config.toml
norm_place = "pre"
tie_embeddings = true
lr_mult_qkv = 0.5
beta1 = 0.9
Each number is 128 + 24 x the weight over the matrix's rms, rounded and kept within 0 to 255. Layers, rows and columns count from 0. Numbers have three digits each.

# q: layer 5 attention query, 192x192, rms 0.038, rows 172-191, columns 96-191
# k: layer 5 attention key, 192x192, rms 0.0368, rows 172-191, columns 96-191
# v: layer 5 attention value, 192x192, rms 0.0307, rows 160-191, columns 96-191
# o: layer 5 attention output (transposed), 192x192, rms 0.0247, rows 160-191, columns 96-191
# up: layer 5 MLP up, 768x192, rms 0.0464, rows 0-16, columns 96-191
# down: layer 5 MLP down (transposed), 768x192, rms 0.0266, rows 0-16, columns 96-191
q172:131143106120115147179149133133098148091107131122154161112107126127135138160100111130148148145117131166120144115170170153090137146118136128097116161131108159097163091102163126163111126118113158082126109116119120098113126160147132141144107115115152129122143117144093117128134126129124087137
k172:143145118125159138121103151141094148163112120149111112097143112097123106151121107135123103148127160126137087135085159118114124089121121134134095148115095150113136154128096116133106131148102153117123120160092136103099132153108109139111114092134149114157117144104151110101098110109139146135
q173:100124125145125139167105099105112117143100166159113136111138146109131102125118136145137127136135115088095137113120100153155102109114111139149104118090087128109141156097120156136113151132165155140141104112128145161141160147096168137124113124162139115156143127103099131142148110112110104101
k173:149152146096139084150125154132167134086131141169126107101136125148110100149082153132180138115162143156143140102123119133123092111104138137177130100134115138129127089142091120128118128113163139165150138131117110136120121129122124117121160087108145102077111109138160126129100120156108173121
q174:154110124128151147095106143114181165143141166104137157121165103127089168103107094146134102148150098118159142126149148124170142119127130133127133112111149138184111128100161112147111149122104108146109139165122121164132104119119132161113137113093115143133121115097113101129116155147170098162
k174:131153105115173129136167115101118117108146102132107122155140087155112154137172129139121126138129141142136119152163156114118163152165127141098114105166142132124131118105121173120119095094137098135108111150136128138104148141107143135097136139111120132118094148167140147149157105154130100132
q175:104094136163147128155130166136139163148131100091133144140108114164135141120115126117139128140111094125126131121114114162115104132133148125136157157105116165134167131150110130129141122110128124146158124145136170153097107131128158157136133150137106117129098113130128161123116122142131112148
k175:107161142133096151134137149161150079165109126135154145127140126157122103149141098084139089151168136119161151121156153109121150130148148086145137120144094146101118104125131164096122083168114139134111113093146150110143162101156094111113138142129164127111173140115151138143142110136150119162
q176:137107103117089115121120144147093123108164133140148116117102169163124167102120120096115115129123109153114141111121140137130130112158107124116156131121171083111114122138090120162161163113104114142097141153150130106143094108109145133154121123143137124105116135134133144107112162099138157116
k176:163119161141115149123125120120122122110099156108132158167111106124130144139110136120167153159091113132142188085101126131137097106094148161161122088088120102154111082140149124114124160132146133134119135121133152076137098130113122122096150139157139111146107156145134104116143125143076129086
q177:129130114127124123114091114134144120162117148115147108102125147150116155132111106131124135145103143131101131127134101157105111135162096144140127121120144108112113152139133162135089108103106157137151117104120087141157134113114116122123098133093147144147115092131138170112143126120120137166
k177:169152128143105123085139141119108150111149159096126132097112130156127168122125158120162090142167132130116095107124110152167162102105136083113128129129099170144119157104146131162137121103136113159138144114124129135142137125118141084142130152160136148110079117161137113103148123113103121139
q178:097123101134097134112126090142113131140147141100094151121139162107134131153097101094132113168126158146139119132131152144155112101165120153116125118127145102146161133101155096141133107088130151127148151119132125131142128137157124135144151106124134108099095140126150120099140119114149148155
k178:108125157106134167136104121130111112148106111093135096100123097143127139121118156123146136135156103114122113164153103115111123148099119099119136117108112116089160169114158115165149153108119136168112130107149142099151128154126107124115116134137134136111140122138172094089161106133102117164
q179:114112099101135139154123114149152118084160114157138176146130125110100094183117146151113116120130107118104137112157153160126150122101151155140135109119116100145138153141134112122141143108113109106139112124144097150108160145124110102137117118094139140134150161119114151118171167124143117121
k179:102101151092147119112101117171106108144098133072084101129153120127128146173124153141118107142103130127089094126126108099089133129110132122163169168143137160127139119126149109117088100153132111180103110110148134093171160134141138110108145108121121147154161116126122131145104155153145122108
q180:130128119124141150090098119142112141136124159172147119154138135098110099125114146154143083117107133126119151125104108134110155096140103122110122125159131099128108114156122105145114131128131103092109112113082144117154154134107097107100118094148119133096156107113160124162099175108138107120
k180:128133118121148124099147089095136103116144110125114138106146089097102142154135125128146113109160117135115125125107133117130118123177116159149133164137113147139158144118135077101117127132142144149123098135140145094099109099152147140114157088152088144103124136164179137166123117137094110118
q181:098121120115154141103083108100123142131124109156147105152116090166172139148090152124126125109154139133154111129107103120115156099113146111126134147133135118141094147154127146101142128146140147120115105106163158150121145107140088153133141134130139110128100133111116092098109139113145181126
k181:162143105120125137121134114148145091148120140116134155152137144138140156144139131120151119115134106105111176126139125149138108149138144152102103123103146160133091083106140102153151124130122126110085143139096114129086127073134130112137113142167157127146132130089141157115133145086111140090
q182:113125114110105135152123099109136177133103147142102159102094099089148161166114138106114134116139117134113131149125135126117092109111118109134118122103162118122167126101145151127150137112121135110160096138143140153128150124151155121159105151136125110134153125111132135103176119092151093173
k182:127162087103114119146120139113116125109154138101128100117128124162104147129139078152131105099121130082133121156127122110128129093116097155167167116125120096135114138125147127115128104097100126143113124148131158107161088157138162108143106137103119136150145167173123130145144101103130145103
q183:117125121132139113114125131138103152121127150122133157174108142106157141103182133114154133132090115145112114141146141126153146150110137160125110102095115074121108100112172122145147128120123154118123098132121094111135124111130130128141125145129148150140155128138156146159167108098109112110
k183:135102139142157125140127131131122143106144111134157142133125112107135123099088154156146125152140150152126117112093133114116121118132155134119106164086139080140157136138143122115139156160137124121129119152106127144154093160140165162103112146088122146081126147139058118142119156124147118088
q184:162111116113125111113100130121101133165141105114114146163148128132142170161100102113104155138140105147136149101158133147156134081139148145132142102135110093153093113092114115149112142161145151120106156122116117156141138133147096100155143163118150095136114121114115158096114090111152145107
k184:105173122097092165105139166115140112099153108125114087134100134142119106167110133178164099162138124124120110128107150145137113148174123140144124102126117154112130112099111136104120117138140143125156116146132119121172103126133175113107141163140114147148118161143070150101124100123148100127
q185:148157120146132126114141156107122124110156133144163137110152137122132150092140143115152086114153128118149112147092124131109107165111098112150138121114116144145091119125124124126134149111123143131116143148119145132162107166161151132153124124146158119109168143136126103176121124113117133071
k185:090096092144133101125143119146123140136136111163105134113100140095108130150123166145126124136110129130139140128105137154125165121081118139133113139138152133141111123093126086155096127131150164116129111101130126119125118137123152149092126096099132134104102127157132097152129125158123116110
q186:112115111108136142102115118142112119118143105135117138120153113091147124141130128146161157156127130153133126157105161139108158142139129122091114144153132105129146144120144096144141127150135145087124096102091124141148153136159143126165105141129130103153148148151112128149118146122095117123
k186:124151112153144138101111115133117138143097078112121140165137142131169097104133111099153134148147159108148167100142129111128102140113149106134131130098129119139084108135132153113093111086096133117081157135151145096097144114125102093130097104132150113086122155137150119171100115119142139142
q187:120140088109140115149127096136148127117104100148129145122092106101104148156143122078143115104081152117085127167136098133099131128107142125159082166151142147110109122127104106158137145116106169108119115087095104137151136130113132175098170150095148116162088163154099142146150155125098140141
k187:110147171114140113137110154110145154173100128128101166096150137120158153140123135142083137131129158079141145146096144092141120106082148124126134134117125114099108129142112084147124106121124090116118127140133160126131107129142173154127138139138108117142167128121118146093123115147151118140
q188:143112144121164155097120143108139157163119089111136133130142148138152109100141140152141158136129091169158113159119102099134108106138144138146123118124117124097114136112110102143156147149151155113127132127096080115111079122135114147145149163101102090110104132129094121101142145149111158131
k188:145124120104129103149121104149128139147111106161101143132122110103148109123148132112100105139112111095112126100096107127097115153156122128108129113117135134082094120119122159096134109094103104114155144160152164159107121142133136143123118122146165114116139151139150146098151148109129119098
q189:121123131117155124111115158119120157146116115122134138131123132120099076102077127105115156111133146098127102150131129140110115172114122125166109133102146108122144123139127155136099102145131126108108144126143155118103125144156100164129159091128160091155139137139149115132117088125150139149
k189:138135156113148145090125105135128126153116132154123144129103153116171117115154120124128129129137091150129102135124109137121103101133109127108125159117109162124129106124120108108115124136156117110120123166103110087115120098123154153090161123132127098136142128145156138114100129122121107138
q190:121148132119115141151109122155100113137103132127121139139111163150161085080114158152136103115163150107127146120104123141124143153119139080146138094169144123110124070143137161099151088135140148099101140135184135142106107152110110149141111096131122107123149173157165114163110107158157114122
k190:127106156150161163093114091088117115152142113138105142112111095114119141110171132158119146146157105156104135138089119128124110124105135097105109142121147141148115150117146082115103146156166107146139150132137099099150136149128088146096137116109124098140136087111114110126132160149102092128
q191:120129159092146157124148143128154100142110087099156107085145131098145090148129117146099140117134094181140112093154143118111148094124151133152140085174105117159149087161125151145122136121166141126115136144144132129157118160138105132099129142183118136130153146122119117154117120104138102136
k191:070127086163117140123116120100130135099149125136116108117147124087156141140085144123115125104142095137118147102142107146173151124136140105109089135150138129121132165147116110159132108121109149108136112159113161148125104132142133109147167152116090108100125132161149115126111123111141144146
v160:150122120123135143123100140097136103148126109157074078157112097098145145138143125156100108164167130097162148133093113157162161151142151090144121135099107142136092129168117119119144146110138160138098143164107163091108138135138142110153177159141138165168112165141098124093124149122109111134
o160:146113124125120146173155157128056123136127125097145143114115130103121108117159126127130114105134118106110118132118118135093139121118119139135154125115141148120101113135115123107131122087118112120120130135145128156119101135142105111104117162129154121157140145125091099093166147114133106143
v161:134156118143166121126123152128129146095101127099140124117101113150142133130140101087157118096113116155137122159136112120093136115160122123164128146116103145165156152155128121120104109153095085133122163131111096105138125094096134141123128170095144138129129148090107156125126129117143120122
o161:093142132112145123107169068167145124149113136126121130133132155134136088114128140129121074114134121141116115138118077123142184136096159131134135098129103111164099103131080140161119145122133121093102125149140152141111098160141168152143134108152122117120099158117141109149132132166118121082
v162:142100163116097169115137102132128154132099101129133154098110152130155091111114106163140131150160118117094152153147146152118143100141102130106125090113103120082138110145149106131144139132101159133151161123105119150095136163122127094120128155098110094146156106112100108100107099154127085092
o162:152130088165151129133123121149096128103130128114102137154136128152116123136104128123142113124109160133104102102146119102118113090129135129116161109161157154153146157089150147171146155126131130129175126123133113145124161104138134130145123131094145144116122131108094131150133123159137157134
v163:114080146095120090159126109116110110119167151099150134129090142094170099110125107138125095106135155108131097128132155132130091133100172154106160110126153131124144118154140139126136110085152159139123132150115101124171149084077152125145135159111096113143161149133140083110139149147131139149
o163:140120159125133149138170138107121094145085131180126118119136117084153121153157138108173180118114139120128120139110101156109118102143110172154141119140112121151114110122127148138127137126154112075149142127147116115099105168126119152100160149129143073079099152126093152145141151144120134113
v164:135130110111144148139097114157103119121113172118119133132112105088162144166127124096179144106160152147123148120117135157126113169107169139117099130144133130132097165105130101156170142167137103120103148093155124146114113135139137082116122145120101139159140160156159111140174117143122118151
o164:085127137143125134105126143153063074121136110172089148084112101104137117194150127117133134066144112120103101141142157137131160098129097154111151103111119134146116136171124128118122154128111130108166128132117138138146157158095105143150126136118111129129153133148099127093135162165143137107
v165:150099136161129115101141146129133100159140105158124103113129119087075133095140114116147091100131166142111127158130158157130125099121112097120104178095128164090135161096129140146157106135152119155160155146108129101109139117168143114133133138091169153102132122126079161157096165138107159125
o165:148141154124134155117173122127114130105131112137106130151143133151108091170118119119125108116165131126125093117130120100130153138140124138152102125165107164119133132141108138133161114110147160073146179195110150115107114119095134109118094101165108117110122142146096137143113126133125157140
v166:132152110127165126159126157155101135145087095122147108122151151123108108122095143162154133151141159121104101150133142117123151106132100087160149113109115078143120109113139122152136144152139104140109097124099165133098109130172140120113121134127118153112154106127088145154139129147086148110
o166:135119133115163100145109144125128137116111121103117127108120108169139151130131143074146144126135128134160108100121107105170167147176150150121110151123160181142096159152104122119157084124153174142133131148121130143123136129095118119170153152096127125172135083131144083153105082108141129125
v167:146137151165158117145135108097129152097108139116147139096096135097174095132163166121121146095128136098140093166099108141103106138138124121102149086154094152112101141135113140166112100137093150122166129136136161156114093128138148140160142114126131155113117113118116095082118149157141112110
o167:136148105106114120112121151174121134100146159131144142092133096113111141158118123145146153115125114113093137125128140119127087115151108129097117094153134158129127136146131136118121137151124138131138119106133156153150162137137149116096148148095142118086163145112136104132144121113137132128
v168:144105090109147141176172099085111112094097150126101115125127135120160140140101172148141166125115124158128174109142142123119127155102106137157109101106144122113147090093106120123122120086144178145137120137101132149116095116100146156110133116113140128147131093112115114144138104162108085095
o168:118150104155145088141102124105108153131090109111122148095136093109122121157134145109126144132139134147115106144125158125130112134177161156107103167093139143140101183119137110125156125120129142131143089104120107156109125123115164141149142137093133126161113104127157140097139124130117107112
v169:083094119094094138171137126132120100131108148136147088153096160148167177088128145088087143141145098108096120160107108158093151104139161167120133148123118123148102139158094109151136173124118168086138123174140160110126124162134130167164129088107137089147148112106143168128081104106152118147
o169:141157095135128094169110113148148149132120149101120140093143122140114133107116129114127130146148146115131127120120141109157099111124185133115145140139134120126098146134154131147144147147096117149150107102120122136159167121140127095133154106086102146189103085144144130081118154132154128121
v170:129152105111170092112114104108136106098128123099100108098092111147132098144149163125121125158119091164156088096164162132136145121118095107151100112136156140120107151119139129132149105137142097154171106169145108128145119149147141097146104142092121127121086165151130089158143131158132129114
o170:119124103150140115131122094133140132169128105142112144128097149132124172163154128088095117156134111129136112153110165152110116125138124119121150137104143163135133144144136115117131130114085120173131124103137125138139104147128153120165158135138163189121156112131146136120126120091109080148
v171:112139099140107121156136094172121132096165088160132152093160151114146145140154146149146146133133132142167154168132164149102123125127161114113093111135112152162095167149091105170136145128094107166157161150146075141132084123143125157125102160138119088106122127155122128136114105143100164143
o171:106136119159149098122164112163146137147170092134148119167093085138118094177131150139119132133100144135112131117118162127122124151104142103124087104125130157117182131132144097123132119111113170127129119140119128129157156132133163110149117115127079137144112142119123143140138103100142134112
v172:075129110134163124118130125098155163148138151133155161137112138129125158142090158096091140124077137092083152157107102166123115137163161171191109121110093120099146097091133158118100116122155132096110138136141160143134127142096141109127133144136128115085154127101139161113126102131125102162
o172:126137115162097107114163076182137101103065143124109148135127164106110118129138154114111111142131091151107121113150142138135135164113129122135191085134127125160098164124107116128126155127093171167145108105116099145079148119131122151150160111094158148114121125090157158137122106149129114125
v173:152106101135145104139117112120169139086109152112098142127153130134143135132084106124100102145111153154142111160088100083141132127130172104160138141143128111171130097104148146137135130160111168154138086132077106116142149150072147101129149151139131092140098133092118157166142132154107104105
o173:116162148160145138123137170143144122131115153117154133098131095107129124126150128146076106127113078191122162102073099140112148099113096115124103096122130111127129158081127102098135134127134122144136158122109113144093131131108170147117134130144145157140113119149130068151143114142121101150
v174:163142102114156124134147108126105122120113125162102152165086118122145118154140132157161147151101119142094161164129137124099135143167122136113118117157145089100110073122161105144153101160121135156119120109134131154107135139108090118091136154165123161081120183121152089162102140120150078140
o174:108143094121160108135087137103143135123110131107135121120103123124147178118157146089120122112162147122110141155102153157105147135103124141098114109086190162116098151139171118148103143121070085148103123123133086130049139158112170130146167134108147192155110087122135121119189119130126096134
v175:146109096110148159170090119104109116142166101105144091120115095186127102150138107144177092135101168113072132145108106130112170114118113102105148151115093119103122139119114135122159090173114144133126116160114115134115120105111117154109127138123118175132089158094160119123175088150124096118
o175:121141084123126154101149120107082153094090154110171130131171118111108112104151118169103106104108097148115132140138106152113135115138091174108112137120096111160121131122130104083157117107116125146136121139125127135131120101136117129127132160085151157124154188125151111109111195097112119135
v176:113150114106133116108138146130109123148101152150145148127132132105095090135138146121098158124099107120137156126144121139139166142116105094101138131091146137128114169126125149144117102097104125122097112096103122125110135127167120143122132162122133092106112128157097098129113115147101114099
o176:130134139127113151092153137154129098109134115085156160117155119132088139132129107149126124146164123130110092101117152089120130135131127082121149105153174139117112122094114165120164128158117167135157147141143090136087185105126145110107142126113117179138136118104101130153146116116135117119
v177:101145114108113151145141132147096107135134126134109155158127129143129147085094155147161089095156153100162127132156111119128117102102105086149112131134107102131113135154107136118153090160102159107159151136096123169099109151164136164156104159099125152158113099110150145108150149147100114089
o177:130110117140127143109120138125123150111119094084133145111137077157129103115131141137117125115081131124113107115133143130129147148138155141149116134142105155159108126126103138134116118157116135117114124143123117089152110103125138144124145122126154120151124143127137144128108152148122136131
v178:127130095111168150113092086158141103138088109136099136083140122106099106175130161151113125116114178105129162153119083094144128187139169143151162098120101095108121151131118138112144168147147161117166163126103126122150149164137132120143116145133132166116124139127115141115165086120168147108
o178:145137141154121130124141137133118153106142136124168098129141111109151096113117142152110126125124129091102118122128140123126118104129106125082140104105138114112099120098096135087132133149171136117136085134135180131118102126155164141101092150139127073076149143103153154092134137077124135125
v179:167122164088098123144108166146121092096127097124149120135102110095150098094160118091137135119100136157109150133152143147115115142101163091113117096134091127139083089144103153121132134123116132115091122146129160138112112172101095147142141137146150122104129150120130117116142089155115144122
o179:154114106109170124139123123101152135121105116132129122147118148104153159115135117149119127122141137111112138113141163140130157098088112154122145153166188099121099140119136156145126118132121106128143110114142131098097124125123155122134109131141129139092120122097101180124095088090124115166
v180:125137163147145159150147148152112157159151112128149146130118105126123151163130122118104163113165136160086122092098137157129117153143118087100114162120152164132109157106126142143117114144152148131108115090153138117166129142105156131144156139167097148089127174140096128134134100127106145108
o180:171134111081119146107100136172135134137114132122106116132112179092119156161152120096128130140152098161148130147107123141117110146096140134128226115117117139134113161138131105118142161085097132127161129116119127150119149116130113127133162152073127170134159101131145127099113123147111065139
v181:123130127130133131178142140147121104109118153086120147098143095125155108108133161111079153123122155159164159097115148110111156162129100118127111118127133101112146109162133104129134107104132161115126102110103091159107126099181082124132146115111110114160121123127129124130156153093146106124
o181:109114082126127128153098146130139136142153133082209152118158146136151176174112129134093142098122102114125160117136155107146106094139123133134125153122093109068120116124151133144144154135118119185145134116111123137124163134128160108144140141096152100129108112109151171119148120101117124157
v182:109109123105122089158163151161119167150155138108136114166159149112096134111081122103105114103160114137163159151128164091170172108113144139131115143142108113111130155127170108149088113143122138134109129089090079167130119136140142125109109136118137148156114114160102118101122137163111147163
o182:139113171105109104126134148113112132135165123140151103114120097135151118186134105155155124159127106116165151106122127138115112153135134137143089141121114124150129052149088135125122088136139126087157122103094162120178126159123120146132130095152120068147127135144093148148131111132128125115
v183:153138126103087147158104126126125135143108123121108104141149160097132128109096121125106119093131133124127118095102173114125112157143095126105103126174163131107122156105148153140137132145078147093178157121156121108100145155169134158143085152147169115101149138124085157116132162119157126111
o183:108118159157129116172141140133097125099104137107123167107149144118138125178134110116122150124122112098111126128132137120119088155101134126111141120134108111131126124113152158136115128097154142123101133177172128141156127113186155141139106110131118136195124120136148133111074092144159119139
v184:158121126142171087120102111154109165107129120119154136134138136137103095137139107113155094124129119099120106134144168096136118162152127175082139096157143155150157093168127133136107156116112130126142122141173162117164113097149124103123092140125117095087162163089116124096147107166136122128
o184:072106082160111099152155082095141119142138124108166130142159099150156166091121122141145168120145120157131125129140124124110109110184143123148108150145100050133128132107151127111150120109169173153119176136172120129175164173121124123110134124156123113098152150130147132108110123116121124135
v185:082161091108129126112134161112121122123107104131140144084106099141150137138123102096088113137132121139129126132138143101103130129159154153135108118142118104161096154127142133109088164149135158088111111167153081104114114127089132111086141127115160101137166122129109102132094133094125145134
o185:127173099154149087162162132137141110145129157105107110114117115101154146153146160145084118159128129147141124134122119130122100116144157118120117138147165130102126130122154112125140135108119138168138159119129142120146120124094127112135141124131156147171095098135147135088136133101119119135
v186:097132141135096103107107149138145098088128126102154126132146165088147147116164188160155139131107106137099106093105162138142106125153115153103078143150094155147090119096158111147136125157111126154109152153096100128114162127136174138148150103163164126138136105133146148115125150152091114123
o186:157149146158116109141139106098126128121109117125148141134135105145117135134099101100107088132111169127124121109155134145148145119132164142100127130113148133151103148165150131106143128159131130132138122130119149129143109132130162126152140096104129131107140138143157109133122075119124106151
v187:139096161137105094100141104141150098091105153097126131150170155149128116132092122152111137160094153141162128125100125141112099090119119102116151088133102105098092119161096150144135166100152159147107156136128105110099099091158119098150146139088126134103123135126083144155106133147112117099
o187:106126147149131118145150138140162128156142171103159126107119135131105129135134115133138149124144088102147140073146106147126093105148088122094133104152110130127146054119167135131090089146133149132149106108135151128139138137125122116093135097103128137088157144108130128147125153075137130110
v188:169139117117110151092138134109142118148104132143118109109092124159103116158147160109144118127103100094152141157156118124161098120091097135094114123140108081154151158114171159112107133163172084122100123117089104139161099164102091096104146163115107097142136140142165111163125138111157121090
o188:136123120104126112130090178122094151090099127126126130114145113097140105116102099113142120076134157113129111152124167145114135099139143156139144133096160105104098193112112153134141122111147086155153127096108109177094125128118162137148135138095109159139158096127099119098165165146146137122
v189:112111096148141115094112142142141117148126144143148108147159139095159107092111090118151136113162125111085108141110110123092090145116138127100114102142110142072149145120148091116151134087150108097094113152164151137125137108137125150108105127140179079124150113116158105149137115154155075168
o189:134086124134095090133146138134120115121119142086119157102149182099084168129141120082120132137139112123151138131167135122107117139173117143113145132112142064135139118123193148163146144117132148116149103143119129124111150101155126164169128104126098143088160077123145126070113118128123153127
v190:117154152101174120167118139165090101125090107107135124087144149149147148089130165144139103143153137116135150116092104127155093122102107152153142102088116128154153153165128152081157136101105155159129154167158101116137154154097122153107147120130102160168109156144121150128094097151112128132
o190:133122127176203128131143131120133118136119165163124106119111156140126108107114148144128150131123119125148102111101092140097109128187139095130110166127152105117103142134109131124123110143155160134117122118143153119145133118144144132083092110145120137109124121143153151119126106105119130142
v191:138124109096155161140134139118102120101118106122095097120124091124096165173097116131130163141150102112100130085100075088093117136133152129155129130122117102092101150142099150141104116131127113107108140096156160117096137101139167103108146096106120116117101165134107098163156107127165106143
o191:139174143098116119103124156142125103132149139158095086150124149131103136134145147141111151126103125140145088174103073118140169125079104129100132121128132119119160137108131111105119170156132098127100162126120123101126121129119111108102099132151103118141102134153106086134111132120146136115
up0:149122133119147127090141113162163153114138135136127112123142146159128128140114114163142110154182099112138171075134106113063139086135108171104111095110103157167152092115143163122122122122140106126108123125122151115137153118158135135130123113125165203130137096105157112122129118102174129097
down0:103127088113146110154154132126143123119144126160129139148176086065155132137126150119090184151141145127124112102060156128142097164124159114088134077095097140119140158128153113120140126155163141095122090117067084124127141186132146164129135111137039132115121144135134092112158139150131152149
up1:131150143154119128150115145105154138102156101146158099140147123134166134099092154123143092141151179116132156109141163154094112156149099109158105115129120117163119100170168101086131102095120093131133142130142096151153182156136144148132147174108096157151145142142143130102132110147132158138
down1:089113114133152151116132141179155128171123123117146078111122140142125143090134154139128132124139141120125117101142183150132093128130081127131121097116138126153158092109132145137129115157118140137145131142154168126089112074144113129129120079110124133119145155123145175084118143088143119137
up2:125153116155101129112135121149121115141124166144127116132126100122181119148106144182109143144127135131140119100103150098083117113136129109148088102107157150133156148118124091162098090095112142109066162115146105119128117135144118133129163136141129120104162076161112104126127144133132161130
down2:136089112114118168108134159133128145157079096139121110089102126148113124094128127109140144153123123144118127089135122119131163100127098150117164140141126104111127157144129155162127135155134110122097101138147139139086131136184147102127104120137186163120137125131156115123123145143163141098
up3:112177126154126104105116071118154125084149134147136113109120160167151144148147117183127101102161127128119123123111112157115134142111116078135101158127113172078123112141124092137131134140140122146153124128121106139126125158133149111171152131154104152094115124128138145118152130104152140167
down3:112128136151110128165159146095105092117123148146108096144147094102123105115075145136157156088127112133112134100149125129150123122113128122139081118133106134091100144128120088131109109124131129112142112147110163120137141123133146120108145131166114180109184164103146071123101143114123122131
up4:142172156164099131137108160126102134126093136124121109105150114122075133180112107155131108127143094126118134105119098125125108131108106109102108144130111106156133115131175155134123112104126134163121112127114121138136138124094106130112172129091129094151108152125095105156142150109119155109
down4:147124110084158129131191102135127154118161108139152139134148145146148126098129139130122155113130167158133115121137137122102125149120108112143166099091125100101099147105137090149140127147130107130152134115128107110103155099132143126113083122142135111125168122144121133082150156129149143098
up5:103144105133134093124127142136117119152105128156111094098162154174125116155079090124144102131141131127131145138093107109147169137105126123166105119070118136134091090151141152118112124163142143143105121125150156122149111153117134137107123082158169133125135119130126127115170106088121113138
down5:122132148087096143152122097105159108142133098137115076137107074093147125136156134130115165120141118150142103127159109131121132128090124136133123119130112107131116149127161066137106150090119144059139096131121149125161130109124073135163075191169124126137113083135120102172126140184132129128
up6:164143141148056117111112128089132103152093136140131111138130156162142124140096121145088150159173119154141118068159132155137076157159136085148161128112118130074166127125125104116165128128119135146108161143151135162145146100153108108152189134113188146105167109106183096146114118101117153157
down6:101129116095156151083134099124182123152104108164158149093162118104126127129102101114108140101134122089117117126131085117122134174131163098144156093132129176117118131121088127151133113132115095144166132142130130106069124144145093110100126091149087120177139112143122130132142104144144154105
up7:139146141128097124136164112115115153104137158115179162117123143148134088145132107132054105128110091091129185123132120121112087082113174134124136104095137124126085151117152122109112129122134122155127132166168182112161136156115162163102154142142153162114143159141149145163168141155154118085
down7:155100124167173129097149129174117137109108129119153091136145154114130135165177119117156111137113152154148163089116132054158148133167135097085107135122149122101091136134153136103114119132173133118100079171141104119119138097107138125132127117124155128125095110100143115209150139088080144174
up8:124130142131097156118131064089146143124130131089154142152157121145114133139116141144134109158166128109135121116127102179116164109080116127096127112115108144119136095117130101118130129115105143122145120163143154137129150158123133118142152151116135126120143099164145115145177121161136106128
down8:120149140091110140130121112125122104116125135095100118060158111141144134143147119083181138147177104160113090141102122093135088141166122157130158150159185111142157122137146147138101101133114109121109140135134118122094131134126141114148130097111097159134117133107110124102091082132081108136
up9:124110158159152107140127142166075115126172115141114152127135121103130152149111118100129159135113145117122177129126155137134129141127070124135109128113072105103138148144124134121139104094136135160115098161081111140185125132127136156129089116185129142169158145128127120107101131116121111070
down9:149122097106156102141112104101134154137132141100107114137124160150093114152096120136132118156143146140107093138163115130152093119122147087143117109140133126157145071168129115102202131114107133131172117085152144132111120146173103088116133146106138161085151138092118145164135139144142138136
up10:092128171139122143148096132143120134112144114168143120133144102140129132118109149157124128138137155107099139119131112142095102110086118139127107134117105170176159126115115099085162133132126141126132101155116164108152126158105171149106125113093110092119126155144158139111145138162129136087
down10:161112121144097110123135113143125128121110121133141133120097126116129133117162128085143097111122129123173138109127164142150148141144082147103113148134119121127113109138118135141095121118110108119138140167129116141074151126110134102184115118098112164144119138149136093124141113123144091170
up11:112144146144120129147097146119136106140155095153117139141120158122132108111114117155169147117198117110099143115069109140105141078143104133082129160160124166118111135167127137068116113147118126152103136127134140135102113138145131088120122169084114117138138124129107139170108108112145140130
down11:122129132114150113127148131101147082139132144125098146173145142086150153124169118151123150119102120135134116175146115162125151114120124131141128137149145108116161134127082103121121061145137111143163151142169122117116100119132145137137129109118121155136144147144092099119065122127130081121
up12:172114148144111135127104111116174108154121115166127134141135150104104086168145134138134150110142116174131135158108137120131086128092116145158133135122131122112128118147137150110151142142116131101149073090126155096147128122159144161136129152094146151099117143114084153117134158104126125140
down12:137111212147095110090120078158123136134127140149105151107172092140115115130096109092101138131137122152122109136134166120152114133120124120110139121130187123157144106153073101129118121135066129135173159141144128171130150157127135115149138159127154144148106124096139131125123136150140112115
up13:161165131125157096154161103122120124113105133125124123120097133140193122107169119165094133163119125137107121094099137115107131143158102121166164114135163101114135097114190113146094080119113135113140132079164120128157191124140104131106102165100130106162155122111096151157101110108090134126
down13:102122120165087161168174134113099184096156119094173111131123111142166155119064100136129121128166146145169179101165113105111089076144107111102116115132187078119138090140131111140088141116149093158158183115163079170119091086123194143164123106114179110119100085116122100150111152141161141127
up14:133141140153164144115143119118150118120128158174137122122162139135165106155099140146110112156138093109102110139110150156111126108108124107112161137143119148156143163119151129117130119149098118079142118113170148165171151131146164154107134115128106156119102074136095190145127143111176143132
down14:071112114148097134152121145106160166113144166155108126099135106132140097168093145174149150132138115127113143094123128120156180146123125102100137139151085128119176149149111112174148153105111130130116074116118109160179142170098090151118095128147170121113094120104107126185151150102186173097
up15:157116139144153149143102139104107136097133115133144116080142083131114133167096099132141111132101149099164123138122166118144130152139121112116133139106111164165130139111144133136126138125099117089147132154128119184100152135136160125137130142114079142149168091088141114131140112111132095107
down15:118143126119125126129173133124151121114142109066168142130104176106101099118138132102143143157142099129127125138169149134133104117105141128122180115146157149114105111082154137174101113090125104140103113123173128095139123154161086108099089123109156147114129136168112153135119117152102128152
up16:102093175129093141113129137145120090152119127146139125110098159161122074146093052141108139189113077143122172066079137110089168101113113115160130125087131177146142100137145088121105133122134141145113124150124157127142133122134133158139104115128123138127196107121115170142116153126133096106
down16:196140123150139148126093112132109110146152144137189133143092130132146100118094156120158183147146130143136116143181130116090133197109154109100119172034107147095142153086100112144094085153144138119121124160101095120148092125119092166121100135152080090104128126107121139147122100093121119135